python train.py --d_model=224 --n_head=7 --d_mlp=896 --parallel_block=true --init="normal" --init_std_o=0.0 --init_std_up=0.0263 --init_std_down=0.0 --optimizer="muon_variant" --lr=0.00196 --lr_head=0.00861 --decay_fraction=0.858 --decay_shape="linear" --batch_tokens=[65536, 131072, 196608] --doc_mask=true
Each number is 500 + 50 x the weight over its row's rms, rounded and kept within 0 to 999. Layers, rows and columns count from 0. Numbers have three digits each. The size before them is the row's rms in percent of the matrix's.

# layer 15 MLP up, 896x224, rms 0.106, rows 590-652, columns 112-223
109:510456512480506444560493544493511537531483504500546597436435523553414392496509537506537517479529410556502510579541459483441465559565579621502511457484513384503523472511467540513499555470505433525426527428444473488538540528563482517525446555421427488513512498501422395508528520449453398538530455535461477498445494500507590551419639513514
094:459510512581548567550420464434416549481465545484571501469529489458544433562498531553440547513514516453529388556577409581449436423542441465486598485573475598458518517400476541456503544557404476531448494537492553490584512547464435515470457499519406451546570507477434449541453541499511486620476533535568486498445407510521427446507550469497
098:506462596479483419537634515542451560542452454410571547541431509473479458505520543378463420521495610488528515517516519545498470445486499531432500486513494485471526438432517540533478402509497504382426418485459483490409640499624491571589486482485515503513482488558460653477626527460489499517491568537491511478426502503463473468447516514436
101:482446397486492438575595436486495416516439489477500419446529581508501500457537532500520546495494382532549501504522432465485460499495536502546509451524446472510497502560490485410534490506523592417598515509453499499514542454486554433553443415515530477510461536532502516569540509435408472475473540584440491478432535600510481608541499526455
101:494522439620488547376572438546561499524433536596461523522608586481504488565565598518585513459410465491530504585484459500579480506535497515500477521537506594453518412524470528549494505515425512481482580534420507492491531554474500460358588517502525463431599557580462504518525593533498536468378425600548493516448510490443487475496499538566
104:515634525466500573496586484481452440464580461528474544532482538569547431490562514498495500557493519530452547450477476565510467489512528446507494492471579482471515524512530521520411439456552440606552493497369595435383444397598526587404549531465589478504470538457421575467491514503397484524407491459443506459516522463536314430452517522536
100:620537443536460494511674492629437586570466509468551553486399564543477525542519525605526473522519559433540504435458469514592477457454440514466432545455520506477470547440493511512550402451524486506494374508466485476429505524616466510559492405529489440427423549514545561474474483460588507536491560509417539460513494491543515573552476537494
097:417410501567582572601478531489505478456497515444626494511503585430498489503441595540471432523500589453516460522509559594591512427412591573509509523546500423445538517560487468468504482493491433549504398501466486511569492487503442522496423551493551493431427477493501391496570490526529421458528466559592542574616498595488421569404500481473
100:507502538477483521521550498533513478451537566496525489500531383551521587473466515533532512570528586531450488528431519483518495522440500569500497461493549547485485466610509501576464487600460584464489467517510461547433511507512560464513456550516479446435509527560490500515405584526424630526540464497335489460517492495483503515404461602468
100:425609405456625419551536406544496505464478498468604493502427468490490454539416555468501506534483476509433541543483455553537486444589441467447500528522455569420555481509463514517506505558459546454521548509575429485551528436420492612481538601457522616543440495496501616515521532514504489605501496498474579556537408479545413529511507516580
098:545519603440480528515425535497505421570560432542465520619514511528437440641419519515458537501427496495555410485492431490453546488457492558488422465517612448398529478616544538439432465485536503485503416541488495461487414454527511490523481537436423624475509629551555483496483543408523503553456435566521474527460461589505485543540504535508
102:486530518516533451385463554564494531557448527491491490552433538490548441494490499482464570562413504540446543467515537421388469492530547536468482468372434501510501565579563496517606575553528489581493451504487462495543485469533505551422571586539493472466581472536575589571482505527424341522501468440515446580542442486454531496514583514488
098:434468511551508520500482513538565594499474535486536448513611559517385525497525459524602468523487435499495472538517547505596479558514555512412596495540542463449420513581481378488444475505414580505539524501532533511513491580560509502517472496569511555529503438450532478436442402479525536508518468374591411406446480575520492472526484566525
102:463526462568502498475520453534556427464491439452495436609443579398480465562540487533482486545439501585601559617462480528424485501492590491486547557458455526489546448520401481476491462477549525460580538535435438438516515506504553491434451589532548475518554482581533500442553475439424531612488442518504465506431542519447550459487464474588
102:491542456507499460442535453500469507467529503603492463516581428401524500408500470567433461505531517429449470495409477542458494510473506453439496567500489574521434469425569543434584528557502382501496508479526524546509472489446460555508467538489500523553524528523501416463403510514551508487537521590462452455603489554506468592527490441569
099:429482471510527478508534504526457421513491469539438541558481492574447522456472562514607667509588459477517444574436564487494555517445519448529445532561506498516506507487532553519488460460575551527428519495545491440542382439506436514524551493508502471503474520425558469464508588621446448527442528458431574478555525458532470480521512521487
102:428486506480511547542469485560507488502496503501487570502508532395431507482553479519481537442526489408473456522426563526570505388450599421490509503551643518528568570485566515549458426412506367481567546506586492562510545475452496467522577541469550465456494548441381483533495582523484481526490415516536542515556498491431528499408544526530
105:483589566557454475491438594478402478502498434557475508498486530582430510439419444498506527524458421476480487550524461506539490396456533460553544505528467519433507522548522499512562466466472470566419369509552554604428507579575545460590503607427478534535479571468560502543466434437420458564510530516464461531491476466572555474483520515587
102:478554504589510472479487471479442534594424452493547457588469422450555473468504558524411575505491497505450563525522507531494488558507466474574444536547514459483370536492552549495419430420529621515520489547430557541488421591520472492543512518536435526540477474531579491473528499506458571485511506521541505483428455513443534508462531503572
099:486488555575509534595519503488571497490487501421623533485514522565509454526544584414456610497462514460516515585612550466593476602550556563414557543441542553545497431517483485523405514521478465471548438463525512527524413532594508503524496465427540484481419523549513528561526462519471470584541514562504511536516476525523474539473509509504
097:427442593450555480406544418471519447582522502486548393494513422553544473493624530477455518562541465477372518521604579492489498556512514500527509572458587582521639418492477508463336523508482481508423508539522528472448451461422474485453525556504497544480437567495489470454499444523443571371505450477534562523499520508478468475478500437465
103:498461550478455458538496465512502461470530493505568489549426478513543490461443565522539384562605405476512484602429465518528449382458475602389561427535383444532559461459492559469489499548498461436528510539583404411484499439475507484491536407460580415537504535571491413552440517526534479560450522573549469512489466583517441534449547499536
098:445420477551468514521480459550572498482506543523618567552535458543505430543601640552439487530462499475505532524416524423498518479424428501448509458591453511493433477564553422518543517529569484483473505495453469479520561384557494470535557538484500456529392444483469532546517610445413603460435482501492656500517442431504555382465495552443
096:377420522489385492464477406454515418468518518522464621417542518491428459472474455449509569495461541528493557368454538584485451451448510507562434523540468537582472474532459536560498563362566461561502511502518415413461453464551517510549461553589544537514575499491449542497486467397559377465484510433480481618425479558522499555467525509519
102:500404503440427539560518464427544449436464475457559494490516439547518550538503497520467451522486533430574555540433516522570542494490441413527495560511517529509549478506400508513519490526469577570510507471495505547497532493520420526515465589430483369573522492437490528540500542563536519536384417526555435523505388580550492473398544448475
107:447482379532506504429527519443361425534543420437487488494566479564408514567459513541440560416557474468619506484578440538499499486499421484420567495509544592501500427524513465513483478517490441576497543428527495406529543517516464607490468461478525545560446499392585525427412502483507458453435501543497568486531490531432484550479585511457
101:385420504479547528505475576399462572544476501537479578410502659504499553556472466538574462482476509520478475546409487528547603487517469514524503555492532427550445487476457478552456547513472563499486424455522507351437538551474560488518413507471469542482506459535350464528446478502532468458520348549431491560421523449450533486563511592540
105:444539584650387505468539597515497465445413489471488486519403473509447562594489416562450543458413501403509473512496511429562429565549500462551515427434550509574473503515446549477483506528470507505566481389582583500581537509439514564474554492581584511533531358467551452526512442447455530534431530487491517434488491510530564485523518464489
104:498394410543494472382540494478526412449443435551562536500476464466603518655490531497541568567517441527583480540473546537433459516465538456552503424523461533461411509480520485552527533511509452530540492439543541573428619485659484586501557573460496483558522496536528558546467451473464427461502528570496463476484540439488483571507496519532
103:478460498531469568523578579508576465466515596559606553478507492549455516509482477487440596532472503534542564467459585430590442466571499471487496491486478524529475520473499536433434552417508511453528510371507547451534556527498619595513492564584493399474406404511429424488505448472573472465331491514473478496489458606513544514506448573468
102:464521498467527506463495468521538455518549506478419441533481501520459477466530428503447649442440460508538518568516493412579473505563495454465466514483532571528494426481578424570496526588457526537591436446506407401554663547370514515455553524496512482561496510551490514492497454518465499545503422530483571587512499495535424415553482461532
100:574554523498486496523502533446475471521518498511423524503369436482555463459517486496460519509504549446473518477502373481464486473481457560457596507568437527573483525481492577513592450446496495519536600426542617522490458370548514444530537443522554499502511538459564567451461506477463546474557445548430491518471548491492510497548499431544
089:481516524450547498545467509450481459382551475467456566591467529461498445459492438475523537395569550491557491435467515464466510536450445524523466481529527466502462504427475469570583568535533429554540494500576558511526370493553488494567458620476531457463528514617508370480494408534513459396499518493536473482468431539568602566450518499426
100:431389534554546528520497566492437457559430528551450485560519450509429528581506444570491446510461478516558402440506509548500537546503523531424584535487549512467481471552393472470447525505436509503535505407476506428545487494589538410449441420480517523502652558522474536485434487526516613439488486518479433479537427454503593435499496494542
098:511503541534422588504567501455488505479534502537477464587444548556469512474550392562438524592465485500458487489389437497480477594571420538521464446483592512520417540552541489474556567458441448446426464541500463627430544484536513501560391548513526483461539478484489556464563474464567526534566457526452447478549578533554371465504568534521
094:575536430439514473542637450413587649535567459430482536548503463566540491480418428512499455539488585467515429479528450465530460528412432458544477473486482506585486485441497456507473456501462434475569538489438566485589420490509537488466487562552458468527457503525492504486467604543556550507428546385399508471496552544510531510445577456496
095:521499476506493547505451546498335479560553519499399452515501439523466481495560520487467472475536479522488526467489419493594581461523476462440489420396539519525562477540527562597450499540574428463485500387542566529500486518434542463494532501492496547501533521562494412552537556506533500541448485502533490512489488493558490570485508479515
100:476567448529489428461482400480469509510464522475490448529573422474510515472491495568477512514496424620436432534389415530482461465458476589544558473413565442509613535507554491495587448580462458535549456456523540443533480577532502525512488485537417434434431533576453495516478502433456513545544398516604443512521583462473554570540554508560
093:545495551495589530472472568508564523597399507494515559482397462601485454545474436597528519508514539393548575481474551448515434417608454508485556498507438480601425571575530518574406544580555462491496466483496535531464522480445569534505523415532465544535446429468510546481427472544488536529567449505537444464582539470606500537402481514587
099:469523550523451481499458438511507516453512471507529456535472567449537584583460443566468531530521533446554404570405515412470522533471491475634507481514553524577529543459529527584464466474590502530545464511550597495472512430588474478545487482485444468584455477506473497547544475593488472457538410569439566477463537494549510634541462555492
099:499580459545535443535430471512473471423442453493481377478556511460571510479521492530556553484486424528511519598537434534460449531502677515464414597563554456618573508545513459464546436518525519574527489551520534469495486535532421474525521404538593474483491520464446512401503579554445426492507482497484513445483549479514496501451544497503
105:496468478484537539458393469477505587537555519503536480534541435497506425486461521540486477507410521393576469416566541538558551364510571455434669452502503507566435534552464507515532402498489561545529542497328505473499542598484502567514437483430461432478520529467495484399591500560434515582583573550509576466502483547519523547451554542466
101:461622479516538460410491566547585510426540522495463495480459434489413494508425599465525504585521550498477492509503516504530408457488457438479521538504528483467500566485479437494428504437519437509413457450467494505459494630539488496463520477626585491491552465558619537437583462536534432489432450533541483485483614481465471595543583486500
100:511555525494526502509494431427506522439478655449557478471490438445590480462548498447468497519436485418512521503470475527511405490516481459577463510503551569506483440475480536533495445469511496510432618444551513518495453473457389589517501559521455612429518459462540476551440480561468480467436455502526497478451472556518546500542480605449
099:475522491546458448599477460426577512440531528491430506551515444561489562583437486516374465480519476474503439554491496462542462452478427465462525428526488553427557387538472470556501487591525519521520510483502404528429529472500523566473474547555483463489576526470480336517482582467492444467432528501459481544494479531502539473398520453559
098:446461549501482577449543566410426507520451519546495490483572539528476533538578512563565577541513519501533369468448458555569588478524453456466541530516468389433545459557517381538497478637478434453552538476475536483485457510525496409557570450493535499498439515498524501485589501550446531481515522555494552540487575481576533551470556518503
100:592484554422493550494506444439395572517512483533548514540414515443600502459478511522449481543456458531483452546419575503472574529460461549486482443512511562565495477505454534546552552474555477504545484522533546544417525480465430580477618448524476494501497462460419527475467543375492608412434530511555437609530468494495501465515543386524
090:530487550468510519482561390557520560458448459528550513486444495538395479509513538486452550532470504492504536467472506484476556509514421501531434431569463483500528528591445562506521491470493455554539426481563486416463448466534479514495376522510461489478545419532570529600522476523502563466501483430579485520464542525481488480471496324487
103:538555532434458493443515490471425500555441457528518491489439473480439379522569455552500514513532557512464607572511562503471519508488500405520520391554522448524512472512476503480539549490508485532620494505570495385459568492458513534570555442528428419600459476507397498542536545409462538508520492559448445527512500462568609468507537478508
096:627605500500452486549442526457455477519543488438496472502467544618470570473462519401504522498511490566462485453529465465499432456550456500452495386507475557518428546455458558502532437462615512468521567487513483431535497510505522509477456528552569513458446449458536513411601539528478386553575494516387507555485489535545477399457404471537
099:592547494501420471571404387411499520436609438502542507513450439564495595556505516542424508495639581481514466504563538471505473500482478488431497455560415527567521424534528521510494534469510615509544411520479505490509490525598439463485553493462444532532529409630539443465548485463497508453480380542531438539502457474481470575478422546467
096:457496459504533525489551523547547548486594444476531483439517608575475498482447545445542595485518486425583488433436486577513539481505480462503451498529555504518507505490390442540492475442567526504518476551388421519445496520602554480575477527458635494544480497419471533566459531562540524481491568547573491575550406565526472450426537471456
103:561460537467486539564463474534448405576492576571467574435521508448432446461490501541482522367549530540500508601507497536465557595430501375485455534542514502562526502483583509529540517529479529556481538449451509558488479475409520437481519466432565519488490454538509528511521508540492476461440500355531461436503455535576511516583494433528
103:466455467486575364555503521498419557440480523496546427431479530483488536467488486575485451383547543482463471420384505553568558512496490476470477490490454388539565438516499531474513510515482426457507520444437529544536548496525432457540560580525454417416556534507486448494550624513506491474488601583450395467491576565504502430555577501545
101:510508541555518482589486460511468458493423470540476546501557532561476472514528472475568556545405429519425526396543492530545455544461628506479592538540487504518511470585603454491501475580496503514481522530468522446486391503508513525518478455512476471629513425536557513545520451483480519399567525489507620469384551455522479535465555488578
103:566456491474505597427484484539510484538517515499493480496577499477528356561585532400521445495533468465481492556508520518435545447518421500448536494556486593437497464449461582481521535552512440532586428418569569518522475391494516540492381539573570498508547491457542506439454494490474487427496588510474383523505606555550546592525525501501
098:451502536532450496520467464460544489529407529472488530466568549533592495603463512451481492466395510490502534460478541460587481481480588486346560528531533478562517452583462529549471568405467585529467488460451479410536507508479508504404477535530527483345512468491424502506469485481525532566519524505550522518498524446576478457615488442433
097:570516517496465498521492530550550607463537441446455421608512557422455492484524606476539459490499514517458494513531487539581491561404468480477489491454538525482512507451493420576493432455578527527464460537433562447511464484470518423492519502468498500512476534561560496508495461435549550464433617449500579540398526405520405546492496560514
098:577570447483488528490515503553535515518423536521487464486375475395456513563528524529554490513492476473501476457454391584498455474511509611518449541384467529528420473547396579589421548508440571473474555483560581400459529482469456462528503552539539521430391542472504487488450439432529555551548523486514486473430492591473566440473470416620
095:415430404523452515500491543505522577420520525493587474427534553469481522538477524422480480412485521543544579515498543618488546487494509507532513469482529438420480394493477522537550448578558547439538523580447450404502470503498475565607554565486570497491577474579432501556452536529567512481456473531483527576602465412607511443523466511556
099:480501413462385512481546417524523502494429589520505518485458400510540495567498506571434551508417498395584562496598512510434515477444420631523547485519518481504512454569470526546486458574542507496495540491466433440450409491501527405532477550507469470467412566463489433546453510474474461537545549571555538501550468579560435479493472507477
096:544549445515529506506386495474507546525572483554535538497585559484380541516546512489462495466491484490415494493618458527393484529457519436527507503440476598545399469508444420537460405565551522491602488511493518447519600500587474468465518470511510429538472494483538463450595522540484522548506483462484548540392488491531411558572567444455
101:525518547594508468469503463531453500407472489484436422552385500531508414514371598552613488526544508563405492433495516547496461583463501474503425452496487434514527538565463444491557465459490554556592474479459559377520485457590537574526556543565462498469425594462522438531559504522455561489496502459530533523513528539464578452523594427497
# layer 15 MLP down (transposed), 896x224, rms 0.137, rows 590-651, columns 112-223
108:510554456480485491558521462414515554516466566537504541357467525458544533513462523448403507489444526388605472456458501495455542413527396573511426400457509571523547508389429584411558452454502517536548471481490495469389499496435479597421606502586534481498589577565497553478495457523550471526511591468469519472525526544555528455523384457470
098:488492451508544471521539472529522565410535514445547473608512406534427489483543445382509420561512459597517572429452465474443401499473444498590495489469473497449525387556489395408498498573517506557542445486471501455498528449449555503536536470539538597469486529474568500419545464504522548455449476385466420474462473510511529489493398557512
099:474603550476373448459566444460565504526546517615525463543550502531532508528465605504561455495470468570438447534538551550519526524488466505499507551493573618563513453480495422430599453463459518501535546613482469566554480505481435411474553503400441440499506574552392460521496512513483355459505433412522520524449447535503445497571462462557
102:500506435521553524472468515490506579500450500565559524561512558533410431451478525462548417393516464507515429601506509423426517500469557552468530428427505535505507492560576472524458552464531482529463423500575522451478437499554523547555418397522633548430505554532508532492557460597425518502461379479582453539472478489446529494576368523523
097:543559544510479401506570512560473523578521507521461512424408494515581544577447527554491517463459439493520492465585563444441515550492460502478490466408424355447505493528462516445453448534518537502466413454539468476586391554503565482568545488503529511481539486429496533511544546497498509487531602447470538481527563425489487594461447530536
104:451413513496623445552495498457578611518443499473463565386500561465486568527474508521507497507463455518514500540448486526484531488564483486577521556513412572497577507527575485550504473505495507501501490515574441519510501498510481405500534459493398472476432446480474478501486468495420550540361472473606476531493508524553620534565520487589
100:482492504571455514505496435448512499463484545440565461442557544486611455507472463394403449474491479442584579557535511471534570618530490480523523483459538602494567538578441487506477486487428396526465551556481487537615528462438448495443574484544563446535532515570532503502488423527416489520506417512408414540516467482498542449421372519413
101:488561464491597541518611458482467464472484524483515488432429503596517453476544547505430538492424517495459494554526498474518469569501428485446446501489415538562538544560503479470489506513485428512507430464478465496582414516434550495569612463466550566449506511469435482462606484494492536589525553452603497420574428431362524517593482463459
099:529491433492514535521511584443483500572522605461512522521564509494604555449402385466433409467550575520497539549461453464460504548563516532528435524505491513470467480556523381440486476363507534498579605434480449537415564487540525537506492569575421495545458487628545609461562532537547482574427548515536464476476495499462490566512457528385
098:436448514510477563522538510498464549545528547542488480485518574488473505417441446490520499444569572472511503538518435490489594546461550510570481505567475503488466430565598516451459483539540530467514377580537558552426476498466481536560534480567467594400455464500571442529379517495459524433497588518484554478546444468474488450511438521459
097:479508478573458556517556413525477509508484492447527481509434464480564494432540448482511550490561454591467427515447493544537518508479453482474486510441406519450385572422463672522524505427471564512557539394531531531494535488358455429545502531502462451490426454430485401528470479507491441500478536566552421532557542407491556468526453605449
104:424467520465490471601607513477532475458529526551510443550481501475476550434475534447494450530419513449452542569478527594473560545432428564438479540541564465456533391527376496452411484463530470522533534451504503605530510490575513473551502503497595524535514465449421540449457493460487549509520455505448526537573536459539548546470538585512
096:489579532531497459531490577531490416462561473563473579484501482538486446459570510462434435447531600506499549454542406480428556499526522497541436547514543519535492433525471585574594461523455447549450519552507493525464523463420398504520441429458537582513563481518426574452506608426561488574557498557485524538506516451548499531468500421477
104:496521531451361499573490404396503517594534557537528536596476500489468537442470450459541582573574451460512501380501513443637501486488541516600434551524457544462479528522458552534572476380449545538491568591515451523562556510501464447454504513416446488434558466365486420456481455507538583467459406534508509499481472542476533489608502542482
106:552512506447478491532497514491492471488598512467508443602495522493467512522494459468473522443440498543478541561510537648497512455542511478569599550409459585552532434531491480512532545516542584491483496444475493432513511452511480496511496433509537394480488515444377471435609498470551513455431522467532514542554483537499423505527513535524
113:554537465555573616461567505511609388556551478528487482463377521514564516509514458534495445409584499441487419453573575553367595500460568490468508522431529532455452491558529421417516494563463470603571461478500451471455457573565583434596461500559583444496466512466440442547516412579475478601514536499543504423539562474476461469503555486562
106:505540430548499515531573530477532504487483478481542582441457412542412405479442564455567432575390474451534523509573469501572503476473479582515451539578485472492582575482596538434543490560523504478519535497498518538441490422403438519484475447511469489615489417526467526488535560492519522565496513607476511518554479463440471521406535474493
114:535507463470465554587501475507501507568554508504559429464555396497514492524487481491420540471572439496509377460443548474448574498433507569535541434560583548476443518480520447515626448416596548589512576542545530550537474504578536469423498383525461510504513489448551483470524565425548477580469470530493446554419621495532510487503534494509
099:516513525426469468496539571458542498434529461517464494536460542433496565441476500493594440470497495391423479480495468528442487385610531510543528489538417549479434492454564551528556559484484461543493571539552500576484516541474496462524458471509555475526472526425521557525605471468480469457524472468481400511469556520407451482585575534528
097:612529511444456498446495556516494432509493498537487508472477485503519458476562493537448470574559411421448549479474546506448516463553497552415496401516481576501567530465497457473516466595465470521464487480458497517496549430533496532526492584527565442485450584490521502455516477513497439487549485450475497477502497485498535554472458464562
101:453517387472550564484467584568439482494541482566461507516476641519516516447411444533516502545517480435514382578507494515536550486408504496421458530428434433525563542506480489470501465525512498501442532515465476476509577488499567446494488481480400446490564542500559454496622463465489515537570577441579622542498505423516499437546475496551
106:535505478474501585592446485539503485586474535452475536379551492508582496519519409548495602419558491433442424386552576409435545540590571460458502521428570538574442537500464474468506534461485540462470522464406520508466465486515488530577472528569545540535491567465434498506567534503432545436470557413535535496514527481450483514498454574551
106:573570522429554426529452475480508433508549528539400530510496455487542494534466516502455480426591537596529434530577465505507500483531453485509565427537589473524550447502410511434548485441509507436571570434505495477441520476463496395511428392473577440525485464418538536469500498410519438404472514594505435562481491505607488533554485472485
092:515461502449516468581549551525428510534439503420476353519504508529606513515499572491479507511540529461503508602513531459591579506486539536485518564486480440469604505494496372520469455575488486461502459382504571517453587514478540577434548470518458440463479426479536509463495485502607503543572476442611559472541483513478430545502512411461
094:465485473460452451430468477450469470423580407537488515544568552489575426485417389541578546507602450473503476623397486516391498534516452501518516550520492466494564492511452479522560571550537543529462557443478472483509558433622560513509514505499525558434561542585509499472456553543459536510488528502417541524597505492538531530601434537584
108:531430498526461469513479512484500464511514397471567548475442495458521625543396547538480458486393479471474470451451426531551559402505429456562502537485527588504413495336487506477540549513529602558465466407468559570471480488547588500566567475456532455483548554488444480456475518575529454568451538406579586513468489582584455524414498558508
097:561447516515492501518379441428542481479533477492449540468515531498527560499667580410422457530537533407542517482464529571497571425503539447523471543577473516547406437474433478532487550556548429548513442483426543555528466442513548432438621483472551513422544433526470418486552535496404510453484516474490522492538521460561641523522441449509
101:477547441410484526431526502456445480448512437574484360498517534484499508498492477432475462592516453600445501489471490485539465426562506511462508501483504570497473471543473554485366526454516578512504475515431447429523529467468449480554417512445476452496621652411450489480541587502477527539517511473491446550526498540519459553487446490520
106:474502471404530446529506425383497475633581540480481578463557530506472536553482493413533496505492533528467459519604593576473562478549509495511452485509546489480515440567470543555466514482520527526449561543421465469532514610460543501473512480532451599507467531451524464443522577446502508410503439565497515406437539455521509443510511499422
100:519478488471392532532429533409586661554525477507518533500427519458491445616579537438455452476473479499471504484511498427456471546454546535590501575435556516430447554568575437507463536562531544567484539513609537521458518462495464491480540403486509529560528614532494548526570459472361406494485444417553526485533568421510457541509507519487
104:524493391473510409550488404585493527462459475503598519536520473517509498469470487586584541564429461476466498433604548517437461570456482575485485439495535438428550499435478461549543497472502501478510560459482406592503525493561534422544528495519411501555373514447581522486553526461522506480526512564465518495530482630569543484594465549499
093:398408466484433411496465497520488542543468487510472492503503497364405524619520506609430433517458437545546485505510471464444394447503474453551558573514519492478496490425531581537547496537519526513457511553499439484589550506517489528477416495448610617492483465504475495431490515554572502613499531448514570486504520498430502525545530571495
093:482437563399471555418519508486568592544546496512455523536533480484489493494401568529512493586498512381460532522535606545488537460442511492429530520498500541509529448557470554465495469529481564545437527581424442456493579525608480636538579458495492468408484542417511516533378546466532502533515467435452432577506576520550434501538493541515
098:538546415456419523430428498536591543454420479453467425521545516548474433431466512532460561491543544474463415511514554507557484532497522502483519626458487528527506528368523516605511527411451489492475525400576547516501527586495576488482519395555529533484533529443491436476506641518553453497513500608511527517538498524537491564469558537516
096:556456493482583434507488575499574552493482577483521609460633422476527496576445554377488506511540498482466569442546462546526553426446552525481491543524463533509447529482503404479439614592513531503434493517449443547440486455453549462506554462503432497462552517439487486447438444511410430452494492452587541473390476453449529525554500462423
087:480549480524523463470504583455489526431398485512421430485547518483512431517538408516465483521494483465465487488571617381449416522472526428603527519555450546590498409626525460506546452531433521527526622451556478514454478572618543530438423512469519534485526388547464483536540478498450422549559559491517482473519411496514430351493527444531
097:517514564451507466489583389533576515470511474529526541465452520439513510513424430527541542557425439509624443502489531478449478544482514496621470563499490494478420520488538448484581484433429536474520576535480538506581432471518453437472492489583502411505486551414554538375476503512530427521443401560536492497547483549418442488491523593531
103:449585500500546412507370549438496519526474538639593586543550461492432538540497559534539564548486503503506481557469524443486461584446475456586537556515483531524509462407417409422555532464515482430467589431475535491560464502462425439469514547552619299552471509486422466521535492518473573523430492566525526499485454501563506490478508437519
091:435448566450449576544396545360502481502490531580498454474606484518505560537477544530528450480478503547577473398519422490453479637457533505510516502521458587362502508480570411527532505400545552456543440469584452490479460476477488395422468452446547515491564565413509515521543482521475545437526581494512497516529491503578540424559491451481
104:404550417481451513507548474473455505414455521585483480519554477548486468469530509527491518503459422652454515470508445540511502542414449473492506456500565516540552459517469462487560498467505491545499565503514542495487493497466440527485544452457497483525521505483545337554472382435502535407545573487489483466588502617530537468504550490524
110:514474564545450552491518522434422390519582555543548541484496416598495448505504443507443477451486486521505435472527424534537537424491446526565532567471494463532505515505617488587509556477532555505538474512557603529448484488545512503507469366482542404452519622444480503571464467499522525490493524541464487533571493469606501494461495410496
104:496464534532387428519502471427454445456544582591527510461462444503527467451504553519479450465510420440500534468580494421501503467448487519562414479472510484478518435628566687503413546448533524437537544489450505515452538526440474524557481492425505476469523473499436552554502447460406485508385538406524482511546444518536543418485533512488
103:448532489478574592544467500490439508518541469523505421500517550492551489486575479519468523400556501537535512415522560465500540473609508478565550545537548471525518469534471558443487488502502565529540580453552543529445535525500521412546471512412447507486468496390417527488575543472482499546488529533530497494497382544470548447516467536482
105:546430579460523454435560482441464473509512471481520527490420439441527433639509494514534517539453501514485486424506416555472523672495576552479478545506459533492459483521547497532440516526465410565524447521459652513439499453573513427546488501503491537489488638549412498548511430538563538467538544520497447558548476516516574446430553446540
094:459554578450544496514498550545594575466536470448515525457502480530445489453538541573609491580433528505512632524493478454490509556536538576437499410603523408496480514379467456433648493506505526561454516535598453500579456488560555458523494477476472539486520442497435560430490427514428471451529521442508524444456488527454472523549477400468
096:602445524492523518501512385611522472471459458537503481479462499483481448536490436465536447443530533530529580455551473462468479492503499543466468475500568505529443468525543621443468481556465492535438533472519437508451463439492501526472492487537402511423454470509526498510427504511447474489453498535571480461430522589492513478504447531402
095:523541435576383524536463497465618459483491480519458468478520543497550467467525464404512549478540455534426472539591431452538485558513571465526587546506474445494549552500568520551439479477604561552578513452497501493497440538460511433400425471412492514540542497473514535507495534489469495582508575518541525466492462452490552515498492519499
111:515380520491573567511524454438497529507588483546452558484479503476471608471512510392435476540512493524499447373510460459555624459478492486521447501435455495488468591554484355579553473469499525514531569467597469503543457484520566533499486435482500469549539515531444495529477518532557558469460552393563571538524530525447453429515460481518
110:459466482577578537469476496447553446475418418466447554530449516477408537510430521387542481555434503504482570477503409505364446523535405502456513528500545457524454493564508508477507467517541545505456508561422570524478514516460613512475574477578502477513552574478531430514474468421470449402530550454472547500494432443494563594416466506517
097:500443415506508496539504432477520469446440523455530504565485429430529463442617525447540544534507511621496469568493533571546513456392509489497478536546504483527492516574504545507466477481489529513544533499417508492489459438493442498493441586451536430471499423529487474508490507425562556477518544506534523508423532459501583550531529551495
102:489522432454555507514472545451519512537513500615481411411580501438543558460532521451496468561392539514528530517530501536560453506424529401579497543491537466478400447578429551425488426549553503432512474553540516522553542500448566496534430566520523485474517551466522485455548511443417482558507556531543493417496458568441516455542512408402
095:518418545521450417541473445526440560499399536505540470531401478425524460457514590552493468505470474576427565479492450411547494447606447507526534518436528477454511558560485588518327412564504489456432544516560552457405493521578519521487463474576446635486565514546553407468517550498438571486482464480454498432499461484496516504519438447563
111:530561563511525516500515424542547446560518531483484412582522546472496536433538488536453541574533576496470579527499565494491513516537488428576539408466538488466447527502539558537545580579450522511439543642463555369518497506457576488578540438491517559588481524480536435525478469441446488431511536475504504490502467482481443495423484506521
102:550478527487534536545487400482529521515500503454444596451478515472509548484417456493516554587461490438397497481484497507516501523573512472460583488505460549528555455551500534532557474524459523505507500559520458603597396440495470504514441490521428499550510593495433538554542396511588507529422447478494520573549511499529519537514492509448
103:578545475462540482506566511475486652514457463381439432558531529471533523559493464433499441519542531471544464582580489484489538525548503433462441516383552488426486551380377508482547556425520480575556491501496466600517460531538559473567466529437501553479461527376435459490487424506615553554428532492486501555451475488461484460442499459541
099:444489534465413516482512575554493522452521464451534526519500529496494464492475481545517526496441543469491463507360407464572520522491505469544533481398531419530436532495504505390449521527479579390424530597553509451493510507473554538476576512555451543471550542486604493471474477397468525518502584460482536388546589533537497436495463703461
091:583397537510515472470489527608509552470477496551445489541432524423512481489457492592434478493441544494439495521511443487519506488489430477558430617470552500425466478446537565550495443492500538426497472557579525485453538417455515460454454470556624474519471444482473497550503423552549541445476504412506442402454468491588487556430476432479
101:518504514459623370402575461540557539558418459493479475511471560465465568512518474447506539520496529523473582569572521483438488427508560521412518539506455474560435483429448479500539551460526511557510480523518571529454453473519588390562381551464443520504527519412518434475426512515505448500449463543481529480457451560546563466520518494494
095:477479484625500443507497458480491448527439567525440525538494546620416475504490426504549458443474562526526484540591561437548552598478473530437484499523497532560529530597577507529487514493527478621561473470532497561494427525513498542474444501477521504547547452412486532485576500422521451429495462426433496549535514491483423512499535526393
093:553516558473601555550487534466495380546534536564522500534428549646449525568476376520521400562495538544490468495568594449539495496584444521358458523503571494472451562525495630604480476529440517419474423498455434460504517595525529441514458474550502429483514445491530406452534562471486488549454443504574479495478518496486534487465524421466
094:518471476567561555540453597483487587481497534514533498410469452439475506441397563553448426439521417499425396508554534419470494588473504399440558569585530501585464384464440502495560550512406551546538472461524490573549554554496603496605438515504451481453509449512488439538552400519520462470417452467457467564509547449467483525507540548491
095:460477478466493527506474514425515567473500478512444452534483573556505502454554546602621412580481484526594480498507487404486516490489536539494493438509578456451544567419502546451604493494503588510430445475532512543525468521429512366522496465556507519530531446436503447598564447397481440485595440495405395497440468503529572482494521458430